From a checkpoint of a small transformer trained on Wikipedia: no biases in attention or MLP, a variant of Muon for these matrices.
Each number is 50 + 10 x the weight over the matrix's rms, rounded and kept within 0 to 99. Layers, rows and columns count from 0.

# q: layer 6 attention query, 256x192, rms 0.0744, rows 0-10,64-74, columns 96-191
# k: layer 6 attention key, 128x192, rms 0.0774, rows 0-10, columns 96-191
q0:58 57 38 36 47 34 63 58 53 28 48 51 40 53 54 44 63 51 42 44 39 60 28 63 42 43 40 46 39 48 38 71 62 48 46 39 54 37 52 44 58 50 61 55 49 68 57 62 50 44 41 71 56 63 62 47 44 59 59 62 43 42 50 42 49 61 55 48 63 54 44 49 54 54 44 45 65 49 51 51 51 58 38 46 57 34 48 36 66 57 53 44 34 50 64 44
q64:51 50 41 52 30 39 41 55 49 55 41 45 42 62 34 53 59 73 77 51 31 58 59 57 66 50 41 58 54 43 67 45 65 71 62 44 54 66 53 51 57 46 54 37 41 52 41 48 56 50 33 62 33 51 54 49 60 76 55 62 42 59 45 59 60 44 52 42 48 30 62 53 56 67 52 56 42 58 38 59 60 40 39 54 43 38 47 28 38 46 47 48 57 50 42 60
k0:33 62 34 40 46 66 57 44 60 56 58 65 44 49 59 60 56 54 52 58 56 54 49 55 56 53 68 42 47 41 47 52 59 49 70 45 36 64 44 43 55 34 52 36 80 47 44 44 46 57 64 43 48 48 41 64 39 51 54 45 50 60 55 54 49 55 45 34 18 54 42 49 42 52 59 41 51 46 60 36 47 49 41 50 57 38 49 67 54 51 53 53 64 58 33 49
q1:52 44 44 74 45 54 57 54 45 54 53 47 54 34 54 57 51 51 60 51 51 57 42 54 34 54 58 62 50 51 64 49 33 52 48 59 61 43 43 43 50 50 63 53 55 67 40 49 57 35 62 56 54 66 56 49 51 40 35 50 45 52 69 62 39 57 52 62 58 52 62 38 40 37 40 51 54 61 45 57 47 36 52 47 39 55 48 51 54 57 32 60 56 48 52 52
q65:44 39 58 66 48 67 60 55 40 49 62 42 60 51 63 31 32 43 39 49 37 36 45 36 49 48 46 35 58 56 51 37 50 34 55 29 60 48 26 45 50 48 50 59 50 34 57 66 49 54 70 53 38 56 50 51 40 49 57 54 42 45 61 62 42 48 57 42 54 48 49 44 33 37 34 35 62 37 50 59 48 47 52 37 38 48 61 61 51 57 63 54 33 41 52 69
k1:46 47 47 40 40 39 61 56 58 26 47 47 57 69 35 54 60 44 39 31 44 58 61 34 54 38 33 58 55 67 45 60 47 46 39 49 55 48 59 64 54 49 39 45 55 54 49 54 51 41 50 58 52 44 56 62 48 40 50 34 42 61 43 62 62 50 49 56 49 44 47 43 46 55 38 71 58 39 37 33 38 45 54 53 41 53 55 36 50 35 45 50 59 44 29 53
q2:53 50 47 54 37 49 72 70 58 51 52 50 55 65 65 64 52 56 39 50 51 63 41 53 44 44 62 63 59 44 59 59 57 50 52 52 44 30 43 42 65 43 59 58 50 63 38 58 46 41 58 46 54 59 49 57 40 62 50 52 33 51 65 46 38 53 56 68 42 64 38 65 53 41 54 45 60 34 53 55 45 51 51 45 23 72 36 66 46 56 42 50 55 61 52 34
q66:39 50 60 39 61 45 61 45 43 47 43 59 45 32 60 61 49 59 44 51 53 52 40 46 55 71 48 63 49 45 58 63 43 41 56 52 44 49 61 37 33 44 50 34 58 53 41 48 42 48 59 57 53 53 53 54 31 57 54 32 50 36 59 46 51 46 64 48 60 26 65 49 44 61 52 35 62 54 67 63 42 44 62 53 33 71 50 65 53 49 53 52 42 40 37 54
k2:54 53 42 50 52 50 26 48 43 51 42 56 36 54 43 35 50 52 33 49 35 44 48 47 46 44 31 38 53 53 53 60 42 38 41 66 56 47 33 39 62 64 56 55 46 39 47 60 52 53 57 38 49 42 44 43 76 57 45 52 49 52 54 39 36 50 52 41 59 41 43 59 40 44 44 49 37 59 42 46 72 53 46 61 62 43 39 49 53 54 34 59 27 50 40 74
q3:42 53 40 49 58 39 57 44 49 26 58 46 62 45 44 56 43 56 30 49 60 50 31 51 26 49 59 50 43 49 48 52 40 46 38 63 43 33 47 57 49 52 43 45 30 57 37 69 60 50 80 49 50 63 52 79 41 60 27 48 63 60 61 47 49 47 57 55 67 55 57 50 42 48 46 69 38 48 46 51 59 46 53 59 46 65 48 36 60 59 50 36 50 45 46 45
q67:24 67 42 34 51 77 54 55 49 49 49 57 49 46 38 58 52 38 52 52 37 35 51 39 73 51 46 39 43 42 36 33 41 50 80 60 49 54 48 51 48 41 49 66 55 51 53 61 49 53 45 48 44 58 34 59 23 39 69 59 79 63 60 45 47 46 51 50 53 56 46 65 71 54 38 48 60 40 71 53 59 52 67 49 47 43 58 70 42 31 60 43 53 49 50 49
k3:60 46 60 53 29 43 48 44 58 59 49 63 51 58 50 49 56 57 44 28 39 42 56 55 53 53 52 66 67 55 67 35 38 36 48 35 54 64 50 46 55 49 54 63 36 36 44 59 51 58 38 59 55 51 66 40 67 58 54 40 56 41 36 51 43 55 49 32 53 54 61 43 64 54 39 54 46 42 67 51 45 45 59 50 45 44 65 64 53 62 26 43 61 48 56 48
q4:48 26 39 57 49 55 61 46 57 60 45 63 36 37 49 44 51 64 50 57 56 53 67 45 30 51 45 59 59 53 53 66 55 54 61 56 65 50 47 33 50 56 41 58 32 51 64 42 50 35 61 40 68 68 67 52 57 43 50 42 58 43 51 69 45 43 50 58 51 20 43 48 63 55 38 46 41 63 43 44 44 59 49 48 67 53 37 47 51 50 38 61 48 49 47 50
q68:53 47 50 64 50 64 58 47 46 51 36 38 58 56 66 49 50 41 56 41 31 52 69 39 52 57 65 51 45 73 48 34 43 54 51 41 57 47 38 50 52 54 64 44 61 78 52 58 38 51 50 66 43 45 36 42 70 48 66 52 33 52 47 58 46 37 52 60 47 44 58 40 54 44 60 54 48 49 53 46 53 50 64 63 59 60 46 58 59 31 44 59 40 49 65 70
k4:35 44 63 39 34 40 45 57 55 39 50 60 51 42 56 59 58 48 44 45 38 50 55 53 56 46 66 35 60 46 52 29 40 50 63 44 45 67 69 53 47 47 46 50 54 44 63 54 46 68 62 55 43 52 54 39 50 35 51 48 44 47 46 52 44 49 38 33 47 60 63 43 47 54 39 66 39 53 45 68 59 44 55 54 46 48 71 54 40 59 44 61 42 40 51 38
q5:51 51 55 60 54 47 43 49 53 57 59 61 41 53 76 39 62 57 65 24 43 45 49 69 62 59 44 59 34 45 43 60 51 31 52 50 62 49 56 50 35 33 42 40 54 33 52 55 48 36 42 41 55 63 36 52 33 50 50 47 59 45 43 43 39 41 57 49 54 58 48 55 45 63 52 58 61 33 55 53 47 57 43 62 66 47 56 55 43 32 52 55 53 39 63 46
q69:30 49 57 66 36 58 66 69 57 49 52 35 46 59 51 29 61 47 48 51 43 49 45 61 40 55 51 50 53 48 57 68 39 49 58 42 72 52 43 54 42 48 60 45 50 50 56 63 45 51 36 57 50 49 53 58 33 59 47 37 53 32 53 29 58 55 51 25 37 47 56 31 45 35 44 52 57 39 54 59 47 60 63 67 63 49 56 45 54 45 36 36 53 49 48 75
k5:59 40 52 53 24 46 56 44 55 38 31 61 55 39 53 51 56 53 39 63 41 61 58 52 31 68 43 28 68 49 51 35 56 50 46 62 44 41 62 49 44 60 61 55 36 50 61 54 55 63 41 39 58 55 48 61 55 41 21 49 56 44 51 48 65 39 55 53 48 56 59 58 64 35 55 46 40 55 72 38 62 46 43 38 74 73 49 74 56 37 42 67 51 50 29 55
q6:47 69 57 52 41 56 51 40 53 27 47 54 53 55 41 40 60 49 65 56 54 37 38 39 58 33 49 54 68 47 63 65 61 43 36 47 63 59 50 55 56 66 40 51 66 46 45 57 45 60 50 69 45 44 35 53 49 43 50 72 50 29 53 60 50 38 46 52 54 49 36 50 34 37 39 47 52 55 34 42 34 55 53 43 46 51 31 49 54 33 67 51 58 49 46 50
q70:65 57 34 50 29 42 55 58 35 32 36 54 36 42 59 54 43 52 58 47 53 70 49 48 51 41 55 56 55 44 50 48 50 41 60 43 44 58 62 35 55 53 47 65 43 65 61 53 39 46 52 60 44 43 61 54 44 47 62 63 38 40 69 35 73 46 67 41 56 45 54 53 38 71 65 45 43 54 53 56 70 40 51 53 58 38 54 50 54 33 38 50 54 55 37 60
k6:42 37 40 52 54 44 36 38 66 56 68 52 51 60 53 41 49 68 39 53 37 51 51 64 67 46 46 38 48 45 54 53 72 46 47 58 51 65 43 43 43 41 51 54 63 42 49 37 48 42 61 40 44 34 45 61 51 44 43 58 31 52 47 55 47 50 38 55 39 46 46 52 47 36 50 52 44 49 57 42 45 68 54 52 52 24 51 60 39 55 44 46 48 62 57 51
q7:39 49 60 44 59 57 39 47 47 51 44 57 61 36 41 49 53 39 72 40 54 47 37 63 53 55 47 58 60 51 53 46 63 44 49 41 60 62 57 53 56 56 56 42 51 45 45 49 52 48 37 51 38 35 45 35 40 55 36 55 59 44 64 72 41 48 58 58 61 43 44 51 43 66 49 42 50 41 43 55 33 44 57 48 52 29 52 54 47 42 46 61 54 64 61 68
q71:50 61 55 58 39 47 45 36 53 41 44 57 56 57 51 42 41 37 53 61 51 49 46 64 46 71 81 44 82 50 58 55 37 40 38 51 63 52 50 39 61 57 57 58 75 84 49 55 59 46 64 59 49 27 53 44 36 64 44 55 44 55 54 36 50 60 48 43 60 58 46 50 35 33 57 50 71 53 53 53 45 55 55 60 42 51 41 67 37 41 32 63 43 45 43 60
k7:62 61 31 49 44 45 52 51 53 56 42 30 50 51 51 63 47 59 62 51 23 69 57 63 55 46 34 18 48 41 31 65 37 45 49 67 49 50 66 43 63 31 42 57 45 51 52 53 67 50 54 39 57 59 39 48 53 59 48 46 25 40 41 52 34 38 40 41 45 50 65 53 36 50 50 46 51 52 30 47 59 22 48 56 67 51 53 33 55 35 40 63 13 47 44 55
q8:47 39 55 52 39 34 53 69 57 78 35 46 53 50 57 44 48 46 56 53 51 74 43 46 35 46 44 45 49 64 39 65 60 50 40 61 64 51 43 53 43 39 55 55 32 71 48 26 58 47 63 53 50 56 55 35 58 62 56 62 48 54 57 42 59 56 40 34 58 40 58 51 73 37 42 40 62 56 43 59 68 59 34 58 51 49 60 39 55 44 26 56 52 37 59 66
q72:30 41 61 59 46 46 62 67 50 48 62 40 45 41 49 42 47 44 38 57 40 37 41 41 51 53 56 50 45 48 65 61 47 62 50 39 54 40 42 53 56 32 47 44 67 53 60 49 59 48 55 72 55 40 53 45 36 44 46 59 60 53 54 57 47 61 39 55 53 52 55 41 39 53 32 49 68 49 61 57 60 58 44 58 46 51 63 39 67 89 77 39 39 44 39 61
k8:53 56 35 57 46 56 53 64 44 48 54 38 51 50 40 59 45 48 42 65 52 58 39 39 45 52 48 45 74 57 39 45 55 39 53 42 45 19 45 57 54 41 49 66 48 56 85 65 49 45 39 42 38 55 52 62 66 56 42 63 47 57 46 49 70 39 42 58 52 57 38 54 59 60 50 55 55 44 63 45 35 44 58 40 48 56 41 42 38 37 32 67 40 62 56 46
q9:59 48 56 50 53 45 34 46 58 56 26 67 46 49 52 44 52 58 52 50 38 59 46 36 46 52 51 35 55 61 43 38 48 69 48 40 31 78 62 58 69 37 53 64 38 63 53 43 43 45 47 35 48 45 34 53 54 59 66 54 48 30 46 58 36 54 45 56 38 69 48 46 44 58 56 44 57 44 53 49 60 45 57 64 54 41 49 61 50 63 44 44 42 49 43 60
q73:39 49 43 32 32 59 54 52 50 44 54 27 65 63 39 35 41 69 62 74 63 46 36 64 54 41 59 64 40 39 44 48 67 47 69 26 57 26 48 56 51 49 47 47 40 69 57 56 26 40 50 45 56 41 49 48 54 60 44 54 51 46 55 66 57 50 61 34 59 56 59 43 36 29 52 48 76 38 37 61 60 51 48 61 53 38 55 57 35 44 36 41 47 33 38 58
k9:45 54 48 64 56 51 57 50 63 48 48 63 41 51 40 50 63 50 33 47 57 55 63 55 51 56 63 42 35 65 52 38 55 51 35 58 42 49 52 41 38 54 71 59 38 33 47 48 57 45 49 49 57 46 46 61 48 44 33 52 47 66 63 47 60 35 31 45 55 59 51 67 61 58 54 50 35 49 50 50 47 52 52 48 68 34 61 52 72 42 39 53 43 61 42 57
q10:38 42 46 47 46 59 61 57 61 60 62 50 55 42 56 52 47 45 69 52 47 50 71 60 60 69 69 51 68 38 60 34 65 55 49 55 36 45 45 60 40 53 43 55 54 55 25 47 55 40 55 57 38 46 56 53 56 61 46 42 42 58 61 46 31 54 60 50 44 67 53 58 41 42 55 40 42 61 47 63 53 32 58 54 75 45 55 68 54 50 53 39 55 65 38 74
q74:37 56 48 64 54 49 41 24 42 46 40 42 65 44 41 36 48 50 47 54 42 51 41 44 44 56 62 34 49 49 63 65 21 40 53 57 64 50 71 55 54 49 64 57 62 45 51 44 57 35 55 50 49 60 44 39 37 54 45 33 40 56 52 52 54 35 61 59 74 42 59 43 47 56 65 36 49 45 52 36 50 45 48 56 41 50 36 66 40 52 35 60 63 43 58 52
k10:57 67 47 43 39 56 49 36 50 50 77 55 40 40 53 55 47 59 63 56 54 46 43 52 43 68 43 49 40 51 55 62 52 58 55 56 55 54 54 41 37 38 41 41 52 69 60 55 43 37 52 52 41 48 47 29 56 54 50 50 51 51 24 45 33 50 49 60 43 57 44 48 27 40 51 73 42 54 51 41 40 36 40 58 55 28 44 42 47 46 51 71 18 56 50 40